{
  "num_hidden_layers": 16,
  "hidden_size": 64,
  "num_attention_heads": 2,
  "num_key_value_heads": 2,
  "head_dim": 64,
  "intermediate_size": 128,
  "vocab_size": 2048,
  "hidden_act": "tanh_gelu",
  "norm": "layernorm",
  "norm_place": "pre",
  "norm_eps": 1e-05,
  "positions": "learned",
  "qk_norm": false,
  "attn_scale": 0.125,
  "bias": "all",
  "tie_word_embeddings": true,
  "parallel_block": false,
  "init": "normal",
  "init_std_qkv": 0.0625,
  "init_std_o": 0.011,
  "init_std_up": 0.0625,
  "init_std_down": 0.011,
  "init_out_by_depth": true,
  "optimizer": "muon_variant",
  "learning_rate": 0.00474,
  "lr_mult_down": 2.0,
  "beta1": 0.93,
  "lr_head": 0.0121,
  "max_grad_norm": 0.5,
  "warmup_steps": 200,
  "schedule": "wsd",
  "decay_fraction": 0.919,
  "decay_shape": "square",
  "final_lr_fraction": 0.0,
  "batch_tokens": [8192, 16384, 32768, 65536],
  "max_seq_len": 128,
  "doc_mask": true,
  "train_tokens": 110900000,
  "max_steps": 4464,
  "dataset": "wikipedia_en"
}
Each number is 128 + 32 x the weight over its row's rms, rounded and kept within 0 to 255. Layers, rows and columns count from 0. The size above them is the row's rms in percent of the matrix's.

# layer 11 attention key, 128x64, rms 0.13, rows 88-127, columns 0-63
size [103 107  90  68 102  99 114 108  81 112 103 119  82  83 112  97 104  97 131 110 123 106 107 103  96  93 111  97  83 112 132 100 108  92 124 110 103  93  89 104]
[[114 174 128 147 102 142 158  53 114 119 112 183 110  89  98 117 108 147 153 108 117 143 124 165 110 141 132 137 105 200 120 150 112  97  76  80 166 180 158 134 146 102 134 130 122 157 157 138 121 131  93  90  89 103 146 133 139 108 189 150  63 152  51 189]
 [135 156 113 159 150 137 142 169 104 164 153 156 166 119 136  60 124 133 132 112 164  74 143  78 158 136 167  83 101  86 148 123 143 143 177 124  72  94 120 191 153 185  56 105 123 135 131  91  94 132  84 165 152 123 114 101 142  57 134 107 150  85 144 107]
 [ 99 149 172 155 118  42 103 111 118  89  83  92 154 171 146  82  96  53 117 113 143 140 144  91 153 191 109  89 139 119 162 141 197 137 128 127 106 120  92 110 131 145 145 126 118 176 122  95 150 146 187 142 112 176 111 171 138 100 174 105 115 139 161  94]
 [114  46 101 117 124 132  91 122 105  99 140 128 151 139 186 104 146 117 133  91 141  95 139 138 138 188  98 111 156 168 182 122 199  99 144 117  83 141 136 157 102 131 181 120  96 134  44  97 137 152 132 140 161  90  82 164 124 174 181 131 149  94 151  97]
 [173 118 111 163 120 156 144 121 135 170 115  72 167  85 117 121 133 129 147 131  89  73 114 202 109  90 181 178  54 105  99 126 148 149 100 121 195 104 127 149 150 145  73 118 136 106 181 155 131 102 118  94 135 134 105 166 154 143 126 105 110  61 108 167]
 [ 87  88 108 133 125 135 132 109 182  29 123 165 187 126 215 186 140 113 137 151 151  68 142 115  93 118  99  95 158 144  93 115 121 132 138 168  68 137 165 163  72 128 172 127 135 122 113  88 111 112 154 124 128  77 158 122 145 162 122 128 121 148 123 133]
 [153 154 115 114 140 153  74 128 140  70 108 147 119 146 155 156 142  94 149 130 119 142 103 158 104  70  68  97 139 139 127 133 133 126 150 154 167 146 111 171 102 160 141  88 100  77 111 147 181 107 194 162 133 155 102 142 114 189  74  28 131 157 131 158]
 [100 128 102 133 107 157 109 117 175 129  71 126 143 159  61 128 113 168 150  88 175 119  94 121 167  64 122 103 211 191 135 122 165 152 161  96 123 117 127 108 153 178 165 121 125  92 110 175 109 116  96  86 108 160 159  93 149 134 127  94 131 144  61 140]
 [135  63 122 157 116 130 150 124  78 167 181  96 115  78 121 165 110 104  97 153 107 147 202 190 158 135 121 104 137 147 102 143 146 155  69 112 180 127  94 162 118 153 162 165 144 100  70 162  78  73 109 108 126 168 161 133 127 105 132  74 117 151 102 131]
 [141  91  87 138 120 173  80 153 129 121 130 136 141  94 131 130 102 111 105 157 112  85 152 109  93 113 133 157 149 126 132 120 164 179 147  93 159 200 162 173 161 122  90 199  56 139 128 123 101 105 134  69 194  94  83 121 140 151 192  96 149 131 112 100]
 [123 133 156 108 141 183  64 104  97  84 120 160 106  91  98 105 174 140  94 137 149 124 127 115 127 185 126 143 173 159 146 126 121 130 116  78 101 137  86 119 249 102 123 125 107 133 124 100 196 126 138 176  85 110  98 135 140  90 174 125 128 116 174 132]
 [196 126 161 157 107 114 129 166 118  92 116 131 131  98  84 177 124 107 105 100 148 110  85 149 110 135 131  98  69 125 124  97  85 110 117 178 148 125  83 134 168 150  83 110 134 131 148 123 187 153  79 188  56  92 140  87 133 160 166 144 192 143 135 170]
 [148 132 111 148 120  97 140  80 158 105  82 129 146 119 103 138 105  86  98 138 127  81 144 183  83 104  89 138 111  97 127 129 187 131 159 153 177  63  96 118  97 149 163 130  85 145 183 118 109 167 117  81 107 167 181 129 115 185 133 154 124 166 120 210]
 [186 126 195 117  90 157 134 153 173 118 166 180 100 113 200 134 107  70 193 127 109 108 119 134  85 121 158  68  85  92 118 178 155  90 112 108 191 120 101 156 134 115 111 109 101 146 116 151 152 147 106 118  79  84 106 110 115 140 136 141 133 140  94 168]
 [128  98 106  39 117 111 163 190 152  86 133 169 167 152  82 146 171 158 114 193 210  83 128 154 115 170 137 153 126  94 106 136 128  95 141 156 159 130 129 102 125 147 182 115 136 116 175 145  74 130 133  87 104 126  97 143  95 117 104  90  94 122 136 105]
 [124  88 136 127 140  69 152  86  87 111 112 127 112 135 102  80 178 101 144 119 139 143 136 131 148 161  53 144 121 119  98 112 132 195 111 169 135 119 151  80 158 168 162 169  84 103 117 144 124 149 134 185 117 195  88 150  90 148 136  97 112 156 211 150]
 [135 175  89 128  81 141 207 159 130 192 133 104  97 108 133 152 123 152 130  85 197  70 129 158 131  93 124  61 125 131 137 129 165 119 141  62 123 148 127 120 143 180  84 133  72 129 111  84 123 141 108  85  94 148 163 121 164 143 155 125 164 122  90 162]
 [119 123  94 175 137  79  74 136 140 136 103  97 167 114 128 170 162 135 117 160 153 101 112 136 169  56 133  89 153 166  83 118 177 179 138 118  90  79  68 155 166 174 125 113 157 113 104  88 151  79  98 158 154 127  96 185 148 181 143 147 107 124 127 109]
 [173 143 147 102 103  64 100 165  83 140 153 134  73 147 125 166 156 162  96 146  93 128 101  69 184  87 124 144 143 127 155 173 128  99 149 156  86 102  87 146  84  90 171 131 127  90 146 100 148  84 159 126  94 161 164 140 101 156  86 128 191 117 131 176]
 [180 143 119  79 151 115  88 119 166 121 106 109  75 165 132 100 147 166 142 145 154 177 132  73 195  76 134 160 140  57 141 144 124 122 207  73 106 109 112 126 145  91 130 108 159 154 130 159 133 130  81 140 147 145  84 102 141 139  96  94 169 151 149  78]
 [131  96 127 169 131  65  92 120  83 112 142  60 155 115 161 117  84  38  78 119 126 104 108 120 142 119 155 103 129  98 136 117  71 205 123 171 126 147 126 123 131 158 143 158 191 139 157 110 147 141  97 188 112 141 168  98 102 134 124 128 168 162 163 148]
 [149 142 134 111 133 145  87 114 180  89 160 156  76 152 207 101 134 109  62  98 149  99 127  75 136  94 151 131 122 139  86 146 141 161 126 156 122 109  95 143 150 153 124 117 135 141 107 122 184 144 163 100  58 160 131 149 159 190 135 119  84 113  58 179]
 [147 139 134 153  92 122 172 144  55 106 167 140 127 166 159 152 163 105 140 164 114 166 108  95 126  90 150  98 148 187 177 135 126  91 122 110 154 131 121 153  66 147 116  87  65 149 123 107 129  97 151 116 131 181  34 149 136  71 141 144 113 138 177  97]
 [ 68 158 126 149  70 123 137 209 133 138 134 146 137 108  69 154 119 141  31 198 205 130 156 123  85 106 116 147 126 120 140 156 156 127 122  76 155 138 138  98 113 137 111 120 104 131 103 135 177  95 139 114 107 111 148 136 164 151  76 179 127 117 129 153]
 [144  72 117 131  90  88 108 138 120 188 146 121 153 123 156 174  99 129 132 181 113  92 174 108 163 119 209  72 169 175 149 134  96 153 107 129 152 103 117  94 128 134 125 147 140 129 141 146 142 131  91  76 108 128  36 129 154 164 130 186 103 131  73 117]
 [143 140 116  91 109  84 183 144 174  96 167 140 187 121 159 124  95 118 140 107 166  73  53  97 109 119 153 104 133 172 133 137 139  98 127 111  64 137 103 140  76 121  98 140 134 194 131 131 165 145 142  70 195 100 151 151 133  94 154 182 139 103 134 105]
 [178 134 135 167 120  41 120 145 164 106  66 141  87 101  98 123 117 120 121  95 151 189 139 121 221 126  75 127  62 160 168 160 162  76 130 133 149 156 161 134 153 149 141 127 117 161 117  98 125  65 107 132 137 118 141 121 140  79 156 100 128 130 112 144]
 [ 82  98 154 110 106 146 150  97 109 120 110 110  94  74 137 138 122 121 140 141 161 137 219 130  86 147  65 128 161  93 146 117  85 161  88 155 120 175 126  90 112  94 109 121 118 147 119 162 167 205 168 138 126  90 153  87  91 193 120 121 180 140 134 164]
 [ 73 132 116 179 138 139  76 151 102 126 115 169 217 145 128 151 114 142  90 129 139  99 158 135 113 163 142 132 153 153 132 101 132 128  81 107 126 146 171 130 128 143 173 160 129 136  72  93 107  71  72 131 122  69 102 140 176 132 159 153  54  88 161  87]
 [140 137 105 140  94 107 194 132 143  81 172 139 164 141  84 172 175 172  62 153 108 109 111  92 114  96 116 145  95 142  56 136 114 131 130 116  43  89 162 134  61 138 153 137 124 156  95 132 127 157 129 110 161 114 162 139 140 153 190 144 130 174 138  97]
 [139 137 130 126 144  88  98  70 146  72 115 122 131 120 105 126 103 129  91 187 126 142  88 122 147 177 116  98 112 132 189 157 109  88 174 122  78  62 160 153 119 163 159 158 149  93 128 143 156 156  98  86 126 199 129 132 154 101 172  91 140 193 163  88]
 [163 111 136  89 196 139 110  86 118  73 129 152 111  93 116 131 115 117 135 134 142 149  85  79  59 105 153 175 135 139 140 138  83 197 151 153 166 121 137 122 140 140 162 157  98 166 170 138 136 133  65 121 158 154 124  95 117 131  74 124  78 109 197 182]
 [102  61 112 164 113 156 116  98 120 134 152 135  67 114 108  50 139 137  74 133 164 121 149 148 122 100 122 172 106 106  90 120 106 154 143 129 103 125 115 223 154 130 129  95 160  86 149 151 155 186  88 164  88 155 125 131 112 185 150 117 124 162 141 187]
 [140 144 141  98 132  89 165 145 121  90 104  77 149  51 171 120 165 141 147 167 172  75 109 153 134 133  51 126 135  97 197 163 147 161 128 143 124 121  91  78 138 137 113  97 137 177 159 164 150 153 145  72 164 123 140 151 105 102 154  72 159  90 129 117]
 [126 121 118 109 163 105  53 125 161 129 112 133 117 222 127 164 138 143 149  79  93 171 128 117 132  96 153 128 138  60 101 136 143 159 156 153 146 114 150 147  86  88 128 120 105 135 143 136 108 163 155 140 141 141  75 187  98 198  63  73  96 138 153 119]
 [133 103  90  93 130 177 177  94 156 104 126 175 134 111 119 136 140 129 120  93 113  91 144 128 108 153 101 128 133 114 114 115 143 133 130 168 133 115 194 149 132 173  32 141   5 135 164 121 127 193 184  85 129 155 134 111 121 122 127 110 143 115 141 147]
 [124 130 127 112 171 133 128 185 190 149  67 147 140 127 104 163  85  87 130 102 163 158  81  89  99 155  74 106 138 116 137 127 103 117 100 171 117 152 103 101 132 146 148 134 134 173 114 167 196  95 104 193 100 134 124  79 148 139  91 124  99 106 214 145]
 [146  81 137 109 112 150 137 127  85  79 171 137 126 103 105 127 103 111 121 104 145 139 137 134 133 188 200 139 167 139 101 126 125 121  86 132 140 179  98 118 106 170  78 128 118 125 110 176 199 159 161 149 183 128 154 113 154  88  69  94 142  56  68 154]
 [ 59 155 132 103 139 153 116  49 163 151 116 130 121 118 156  90 105  61 133 133 105 116 171 167  97 140  81 164 101 136 178 135 126 123 114 115 140 138 169 163 155 159 174 104 159 149 128 149 121 157  93 125 151 108  91 189 114 125 141 133  19 122 110 145]
 [119 183 146 152  77 112 139 117  81 134 142  60 137 128 107 166 141  64 146 129 131 152 149 115 128  76 141 114  90 173 111 119 150 173  85 103 140 186 161  82 130 185 108 122 117 123 106  94 170  87 182 196 148 132  67 159 144 103 145  95 104 109 117 151]]
# layer 11 attention query, 128x64, rms 0.128, rows 89-127, columns 0-63
size [115  87  79 105 101 116 113  80 109 109 115  86  93 105 102 111 103 137 106 124 108 110 103  90  98 116 100  88 102 127 109 110  88 122 114 108  96  91 105]
[[110 189 134 161 150 114 160 154 120  83 171 104 243  86 103  81 144 101 101 128 181 150 102 121 102 112 114 130 101  90 164 130 117 114 135  79 156 171 121 140 131 151  86 131 145 137 125 124 103 184 103 163  93 117 173 136 134 157 111 150 174  81  93 100]
 [175 154  97 126 108 142 116  83 107 131 168 142 119 161 165 130 105  11 107 127 117 100 130 139 106 157  88 154 148 173 163 161 110  48 122 122 120 100  74 162  83 134 126 157 145 154 145 136 167 119 150 136  83 148 176 159  94 132 160 153 146 105 167  94]
 [110 113 136 144  83 149 110 131  70 122 133 136 135 179 123 131 147  83 171 133 148 137 108 133  61 149  63 121 140 192 173 143  96 115 169 140  66 124 151 186  96 139 173  85 103 130  61 114 144 179 135 156 122  93 183 150 135 114  83 127 116  83 106 132]
 [131 147 156 170 140  83 136  94 210 200 107 134 127  92  79  83  88 162 119 133 141 150 126 108  96 138 174 175 107  98 125 140 172 187  85  98 165 115 125 144 127 211 122 102 165 142 160 133  95 104 120 100 132 106  86 104 135 122 129  78 111  97  99 137]
 [ 99  97 135 140 134 133 136 136 166  65 130 154 153 182 188 149 163 117 139 114 111 121 112 145 128 101 126 104 162 132 105 120  78 189  65 133  75 113 159 176 102  80 171 102  95 146  85  92 112 148 182 179 157 109 132 185 154 140 152 124  96  99 110  71]
 [ 88  74  90 110 160 144 132 112 130  93 125 135 101 151 132 175 181 116 132 121  90 106 115 113 117 123 139 165 133  73 110 158 151 157 126 154 109 126 120 142 136 213 147 102  77 105 119 126 141 133 188 123 106 147 119 206 166 129 181  85  29 128 155 143]
 [142 167 128  69 105 110 100  82 152 122  97 115 123 140 147 139 157 168 129  82 145 132  95 169 126  50 126 143 107 119 106 130 205 146 135 116 162 136 140 162 157  89 149 134 109  51  69 184 151 122 122 108 110 170 177 162 123 188 169 129 112 110 115  84]
 [130 168 103 122 121 137 163 134 119 129 108 126  87  70  71 103 124  94 152 136 104 177 137 165  56 175  68 108 107 163  88 146 164 188 135 104 129 109 120 157 174  86 163 115 181 113 145 140  82  80 112 110 113 143 170 165 133 106 154 125 142 192 164 146]
 [136 102 181 127  78 164 115 127 151 149 165 125 154  92 101 100  97 134 122 161  80 132 124 142  47 111  40 123  78 117 129 156 114 197 142 125 168 159 132 152 162 132 145 116  80 107 154 155 152 187 146 162 159 118 130 110 123 153 133  94 113 115  52 102]
 [118 152 161 169 165 136 106  50  87 125 147 120  72 147  74 115 153 137  76 129 135 147 137 158 116 166 146 146 158 169 135 140 124  85 163 164 141 118 104 127 183  86 109 166  90 113  48 162 188 146 110 167 123 100 129  88 119  91  79 149 153 137  97 136]
 [147 160 138 152 213 117  65 104  76  97 149 109 181 153 138 121  95 167  84 149 131 146 119 165 158 155 172  93 135 128 117  68  98 130 123 107 121  92 147  91 162 187 118 143  34 137 114 153 116 107 113 121 100 147 111 127 136 117 143 114 121 123 159 200]
 [184 153 161 158 126 146  86 132 202  98 102 146 106 148 121 121  96  97 132 112 115 126 139 102 163 121 196 142 134 135 155  99 162 160 136 138  75 118  75 146  91 114 142  76  68 127 122 113 106  63 126  80 151 165 145 172  97 155 217 108 118 119 142 145]
 [ 66  98 172 125 135 133  80 198  86  75 146 120 157 166 141 121 135  85 127 136 160 109  76 138 115 161  98 147 143  90 124 141 138 190  58 117  84 151 118 156 117 120  99 133  94 165 168 181 128 126 107 168 127 130  96  96 151 140 111 114 116 145 162 209]
 [105 157 148 119  95 124 103 177 137 127 118 136 136 153  84  84 147 169  81 153 108  76 183 126 162 178 188  79 127 110 111 112 104 121 148  82 165  88  90 127 109 112 158 124 213 102 110 135 145 130 136 214 168 106 112 168 119 169 134  98 107 107 106 126]
 [139 139 148 136 139 111 139 118  82 164 144 155  84 166  58 117 110  87 160 136 100 144 201  90 125 142 127 139 167 164 170 103 123  74 150 152  76  85 136 106 165 166 116 129 157 132  98 132 147 104 112  90  98 168 141 194  94 121 176 130  80 149 119  58]
 [110 220 122 153  84 116 126 143 111 162 153 125 155 152  91 113 121 125  80 115 151 153  79 152 160  91  96 108  90 116 172 141 180 178  90 102  95 141 108 127 125 121 167 110  99  81  86 155 105 162 109  97 150 149 151  97 146 134 178  90 215 108 126 156]
 [149 161 108 164 152 100 116  61 178 132 147  90 110 134 109 127 133  49 141 171 146 167 126 188 106  80 144 164  86 143 135 156 151 147 120  97 130  66 150  98 121 127 163 145 109 120  59 112 176 114 180  86 107  81 141 168 125 181 132 149 137 128  93 116]
 [183 108  81  93 173 122 178 147  96  85 110 123  92 137 114 132 149 153 106 156  84 128 146 123 205 108 130 147 127 136 157 138 164  87 137 108  96  66  92  85 129 130 184 125 105 136 157  48 195 113 122 118 110 100 182 115 119 157 143 135 117 136 164 176]
 [132  97  93 125  99 116  98 154 130  83 130 125  88 118 156  92 148  96 125 151 104  91 143 117 191  71 141 152 122 118 132 213 114  94 205 134 201 149 173  84 163 138 115 105 126 152 153 181 151 152 120 113  71 125 121 120 133 202  92 112 143 116 141 126]
 [163 151 109 129 246  89 145 119 128  91 184 129 159 109 174 148  93  77 131 140 127 139 146 141  78  79 135  73 148 172 138 113  90 112 138 118 142  82 108 139 152 173 163 103  93 140 176 100 132  77 110  99  95 159 105 151 106 130 136 126 142 145 153  85]
 [116 103 138 149 144 150 153 119 127  92 165 149 111 200 163  82 163 110 116 113  85  90  90 174 101  54 146 154 132 109 128 142 147 158  47 177 134  58  76 139 112  97 130 149 131 165 100 137 155 163 126  99  86 159 110 137 137 148 127 101 109 144 148 192]
 [ 81 114 119  98 125 204 112 158  87 109  94  70 126 161  80 105 119 115 142 145 165 150 117 122 139 157 124 152 142 150 145 154 114 113 119 125  92 135  72 167 133 182 109 125 144  98 150  68 175 138 114 130 165  55 153 142 148 119 153 144 184 135 207  74]
 [143 183 147 150  88 186 144 103 148 144 133 144 163  96 136 147 129 173  84 164 102 176 125 111 149 148 115 117 119  63 108 149 127 150  95 144 108  94  85 109 106 106 158  85  80 110 100 111 147  91 145 109 180  72 104 154  82 185 121  81 177 191 151 138]
 [130 170 151  81 122 132 102 147 153 127 153  56  98 176 151  95  92 101 156 165 150 171 119 127  77  92 122 149  67 144 135 128  96 180  96 129 136  85 133 163 136  86 171 150 142  80 133  87 165 142 143 135 112  93  69 150 110 155  80 114 183 151 183 141]
 [156 121 103  98 116 137 142 166 133 127 167  90 190 144 141 169  79 102 141 152 172  80  76 167 153 158 100  98 123 122 129 140  92 144  91 126 126  86 112 167  57 132 130 108 107 118 115 144 156 166 115 138 191 135 166  69 134 168  91 173 172  56 121 113]
 [155 119  78 132  87 118 101 135 145 141  87 131 157 138 109 117 131 106 128  69  93 154  88 204 193 153  74 120 122 144 107 155  83  83 110 127 149 144 144 109 164 172 154 146 125 170 195 125 156 115 117  86 120 150 172 119  58 141 163  68 113 113 165 144]
 [119 163 150 122 112 133 159  93  82 159 158 158  72 116 156 168  93 133 167 147 107 160 180  69 154 135 103  80 162 100 113  92  91 133 140 170  75 147 147 148 122  94 159  93  44 136 155 167 104 173 124 128 121 156  94 190 117  83 114 120 132 140 131 167]
 [132 149 166 170 132 151  89  93 137 149 136 136 198 111 126 114 183 149 129 128 157 147 126 169  36 133 100 141  93 152 116 110  85 147 126 126 125 117 169 143 113  56 185 142 150 124  59 105 143  90 155 175 148  51 103 124 140 129 125 121 131 132 127  66]
 [207 109 107 126  76 159 134 132 136 108 154 111 177 165 126  96 190 174 136 175  99  68 142 158 144 126 117  75 145 145  73  64 140 135  95 150 103  91 142  94 123 134  96 132 147 128  89 109  88 120 120 120 156 117 141 122 152 184 159 168 185 127  86  94]
 [186 120  89 121 106 147  82 139 136  42 135  85 110 102 167 133 150 108  69 161 109  84  78 128 146 178 143 146 143 160 149 123 105  82 167 174 152  95 152 196 167 165 115 119 169  89 112 130 132 123 126  99  86 174 173 105 142 153 156 139 122 138 128  92]
 [172 100 194 102 200 151 110 163 147  99 119 119 120  91  67 116 139 133 163 132  99 128 160 121 134  92 197 122 141  97 181 135 108 149 127 167 150 120 157 167 171 125 112 103  79 140 110 145 190  77  92 106 171 154  92 130  89 118 114 131 108 127 134  58]
 [112 146  90 211 190 145 141  84 109 114 136 143  74  92 138  98 112 147 123 154  97 168 148 141 117 132 156  93 128 146 131  93 157 130 178 154  87 118 112 153 151 133  92  69 134 149 137 157 127 147  55  88  94 164  92 170 119 178 133  82  94 161  92 167]
 [135 174 159 119  99  80 170 119 153 178 139  91  84 141  77 111 115  93 114 166 165  92 134 104 141 166 126  96 177  70 166 138  94 111 114 102 183 129 112 146 102 166 179  86 101 122 169 169 158 171 133  95  96 109 188 130 121 103 147 150 121  63 112 122]
 [172  56 105 132 140 136  95 123 130 136 127 169 120 148 136 134 166  88 163 121  56  77 179 110 130  72 154 159 107  69 157 153 151 109 169 126  99  91 193  91  78 121 105 132 150 118 195 114 130 127 168 158 109 132 107 182 146 170 121 107  89 131 136 126]
 [127 136 189 157  73 171 144 149 138 131 136 162 171 162  76 109  88 152 137  72 103 127 108  77 169 135 129 134 143  55 144 120 129 115 103 156  78 124 112 153 137 139  91 139 106  64 132 111  98 195 112 142 162 202 150 147 156 109 141 128 157  95  77 103]
 [161 125 116 144 175 137 148 135 100 140  92 101 185 110 152 154 111 125 149 152 117  98 149 140 155 130 108 113 129  50 114 153  61  94 141 139 122  98 165 128 144 137 154 159  55 135  61 167 189  31 170 145  99 166  94 133 135 109 133 115  96 130 145 129]
 [137 132 133  76 156 142 169 101  68 120 159 143 128 133 120 136  95 148 152 121 127 184 127 144 114 179 104 129 148  84  78 170 129 125 116 149 200  92  84 181 109 157 155 133 110 100 114 132  59 174  97 157 175 163 110 163 100 109  53 162 124  90 149 131]
 [108 148 160 180  99 145 141 120 174 159 116 128  71 105 150 181 161  62 161  64 155 122  76 136  75 135 104 170 136 135 151  79  85 123 123 179 129 153 140 165  95 130 126 105 185 119 117 173 143 112  99 116 138 145  62 132 149 118 120  69 124 152  86 153]
 [118 177 120 103 112 108 174  59 104 176 155 127 121 141  90 152 134  93 142 110 123 166 117 127  98  90 102 158 144 156  94 120 144 139  44 145 153 132 115 122 147 255 127 170 150 119 117 129 118 120 156 141 153  86  93 167 103 100 136  98 169 142 135  91]]
# layer 11 attention value, 128x64, rms 0.103, rows 64-76, columns 0-63
size [146  26  37 145 140  48  37 156 105 105 139 143 139]
[[113 142 136 166 118 125  98 113 147 123 137 135 123 146 100 112  93 100  56 136 142 108 132 187  90 154  96 150 175 108 159 146  77 112 114 126 120 146 106 160 111 133 130 158  65  68 172  92 205 106 106 131 133 125 183 199 124 168  95 175  65 106 136 115]
 [154 118 154 118 125 149 198 127 133 102 180  96  85  91 152  97 140  87 140 134 132  97 118 134 160 194  93 128 152  89 152 167 108 125  90  80 145 130 139 143  61 173 122 132  97 141 148 122 109 109 169 118  50 188 131 140 147  67 137 149 187 162 140 158]
 [152 141 104 151 138 101  71  96 134 149  47 166 129  99 126 102 100 189  85 128 117 131 197 140 141  94 128 132  89 114 128 108 169 123  94 110 130 111 157 127 142  95 130 176 143 142  81 135 160 184 115 133 190  56 128  99  53 133 114 114 107  98 165 111]
 [131 125 136 146 131 123 147 164 144 174  79 116 119  92 144 124 147 156 144  83 160  99 113 106 127 158 196  32 176 131 139  77 111 126  89  99 142  91 127 129  76 177 156 221 103 113 152 126 108 119 180  84 133 130  93 155 134 156 126  75 117 131 140 134]
 [ 87 117 112 202 194 139 102  73 170 148 101 195 166 132 118 177 117 152 143 109 134 151 112 158 178 108 113 117 103 143 149  88 126 100  46 119 142 157 104 144 178 130 135 191 132  97  90  73 118 120 103 119 133 102 174 131  79 128 125 126 138 132  92 109]
 [159 168  97 189  75 126  80 155 135  61  88 136 127  71 153 175  96 137  88 187 125 119 104 122 165 125  98  96 133  98 136 133 164 114 103 126  89 119 188 117 126 102 140 131 131 107 107 166 173 140 140 158 112 184  80 184  62 135 105 129 159 135 143 142]
 [127 162 164  84 111 138  75 109 109 169 131 174 140 133  87 116 125 199 147 111 117  98 154  88  76  79 163 146 142 135 112 116 119  94 183 135 120 147  56 118 175 155 130 118 146 134 114 139 111 104  82 188 171 122 133 119 177 163 155 152  47 101 125  96]
 [149 105 124 155 125 109 165 111 122  99  95 139  95 114 123 174  74  97 170 133 131 167 113 135 179  68 150 151 136  94 190  32 131 113 104 153  66 140 122 119 165 114 128 168 137 121  89 174 168 142 162 109 121 146 125 182  65 141 156 134 151 129 105  84]
 [209 115 149 126  83 169 160 138 186 145  82 120 105  43 137  89 135 164  98 110  91  89 114  90 135 165 140 102 142 110 106 144 142 126  79 101 133 169 116 116  95 150  81 129 168 166 110 157 137 136  81 118 134 128 151 120 123  77 111 102 163 182 181 158]
 [172 111 158 146 138 148 145  75 170 142  70 150 110 142 113 136 151 132 119  46 102 122 120 132 156 138 120  94 160 136 134  70 116  86  78 139 121 200 101  88 116 178  84 151 176 108  80 121 157 157 122 148 129 123 169 137  65 141 103 135 139 159 199 119]
 [116  67 165 148  65 123 135  72  93 117 117 124 144 167 181  99 119 132 140 153 162 146 146 172 117  71  55 124 152 166 119 164 145 121 151 122 115  95 149 153 118  63  88 158 151 135 150 118 172 109 106  89 118 184 172 128 135 198 136 153 133  76 124 136]
 [ 60 133  89 131 130 142 145  86 156 157  86 173 108 139 130 103  96 125 122 131 125  97 155 118 128 146  96 181  98  98 125 104 122 119 123 148 126 150 171 159 158 141 157 155  75 148  96 163 161  86 144  87 194  72 115 113 239 119 140 113 133 100  74 136]
 [162 156 108 190 120 148 114 142 139  88 110 180 154 112 140 127  58 126 112 108 126 105 122 164 198 129  82  97 121 101 163 163 129 115  63 116 114 141 163 130 134 164 137 161 147 180  99  94 120 123  99 165 122 165 121 163  43 126  69 116 183 152 139 104]]
# layer 11 attention output (transposed), 128x64, rms 0.0592, rows 64-76, columns 0-63
size [153  24  36 144 133  45  35 176  98 105 139 151 132]
[[154 182 112 109 145 145 123 143  78 108 141  80 139 118 132 124 118 139 117 176 114  77 161 159 224 153  94 120 116 130 117 106 155 151 106 108 180 102  77 101 100 148  61 128 183 101  93 153 122 151 112 149 115  96 140 102  85 201  93 123 161 154  96 162]
 [141 124 179 127 136 185  71 100 139 133 120 120 163 112 166  98 164 130 148 157 147 151 128  80 115 108 137  91 158  87 104 133 135 133 111  94  39 183 117 174 199 145 120 110 137 121 139  93 177 105 202 141 144 126 151  84 127 169  90 176  98 108 125 107]
 [153 117  56 148 133 106 137 150 182 153 180 105 143 144 101 106 155 101  82 101 136 174 170 125 152 119 126  91 104 144 158 112 129 125  92 143 129  94 131 125  31  80 109 197 120 119 114 127  74 185 105 156 122 139 137 117 168 126 139 114 194 110 144 179]
 [151  99 112 112 127 128 139 106 121 119 131 164 127 161 147 126 187 109  75 199 117 116  88 148 137 193 149 130 135 159  88 160  93 163 165 138  77 140  79 128 106 146 150 110 180 157  87 116 180 119  71 128 101 161 129  98  51  99 153 175 122  87 139  90]
 [131 122 169 121 150 115 109 188 136 121 152  38  83 158 114 164 131 134  55 110 203  97  98 146 108 179 126  78 147 132 104 148 130 152 124 172 142 122  87  70  44 100 160 156 164 132 123 116 141 115  85 154 102 122 129 157 151 128 108 137 129 153 127 152]
 [121 170  80 184  84 174 165 142 120 134 150  98 147  91 109 128 150  98 143 120 150 146 155 139 120 107 131 112 153 199 133  88 125 142  78  98 198 152 118 181  39 143  59 122 148 124 114 143  89 151  93 101 147  72 124 149 138 132 144 116 162  86 112 116]
 [119 155 147 134 137 111 169 142 128 113  80 171 100 174  77 134  76 139  99 122 103  98 120 129 122 138 158 161  62 156 162 121 101 110 178 142 138  71 123 103 154  91 128 132 119 145 158 213 106 177  88 130 118 174 127 116  98 110 155 112  89 219 114 160]
 [112 176 150 165 119 148 149 175 113 107 142 121 140  90 182 151 139  68 103 164 171  95 113 172  81 197 128  98 117 117  42 111 158 127  50 105 156 136 157 127 110 141 119 147 109 171 116 159 103 114  96  97 108 105 108 172 150 124 179 120 111  79 138 127]
 [108 115  98 168 181 154  81 111 117 147  96 119 174 193 117 121 126  59 143 146 134 196 171 108 144  88 169  95 155 191 153 154 127 125  93 101  46 153 121 161  81 107 138  91 136 161  98 112 169 115 175 154 125 128 108  95 136 117 117 106 121  91 126 119]
 [100 126 116 138 182 203  94 139  99 124 162  49 150 179 148 130  97 116 128 175 114 122 120 184 112 163 185  69 133 139 123 141 110 122  56 128  99 124 109 116  93 143 111 111 118 163 113 106 155 100 113 179  57 131 117 121 139 130 130 155  84 138 174 172]
 [ 87 210 101 117  90 131 127 157 140 178 136  93 102 113  94 159 171 113 100 203 112 126 148 144 117  92  69  95  82  94 143 105 137 123  87 100 150 123  71 117  91 161 163 115 115 112 163 135 120 166 198 135 165 152 158 143  89 169  81 138 145 142 139 144]
 [186  81 174 136 186  76 139 102 200 121 115 149  98 132 177 172 107  95 118 115 137 161 127 123 166 195 121 100 118 109  71  98 149 161 134 134 120  76 119 106 120  92 158 159 169 116 178  90 108 158 151 120 116 115 103 105  90 156 107 104 167 110 110  74]
 [143 169 145 164 141 203 122 162 157 172 121 113 139 112  97 194 149 150  92 106 153 158 136 110 103 107 116  58 140 149 125  91  79 138  73 122 143 162 108 141  58 131 107 103 181 113  70 162 119 111  64 139 112  83 141 132 165 140 183 123 111 146 105 133]]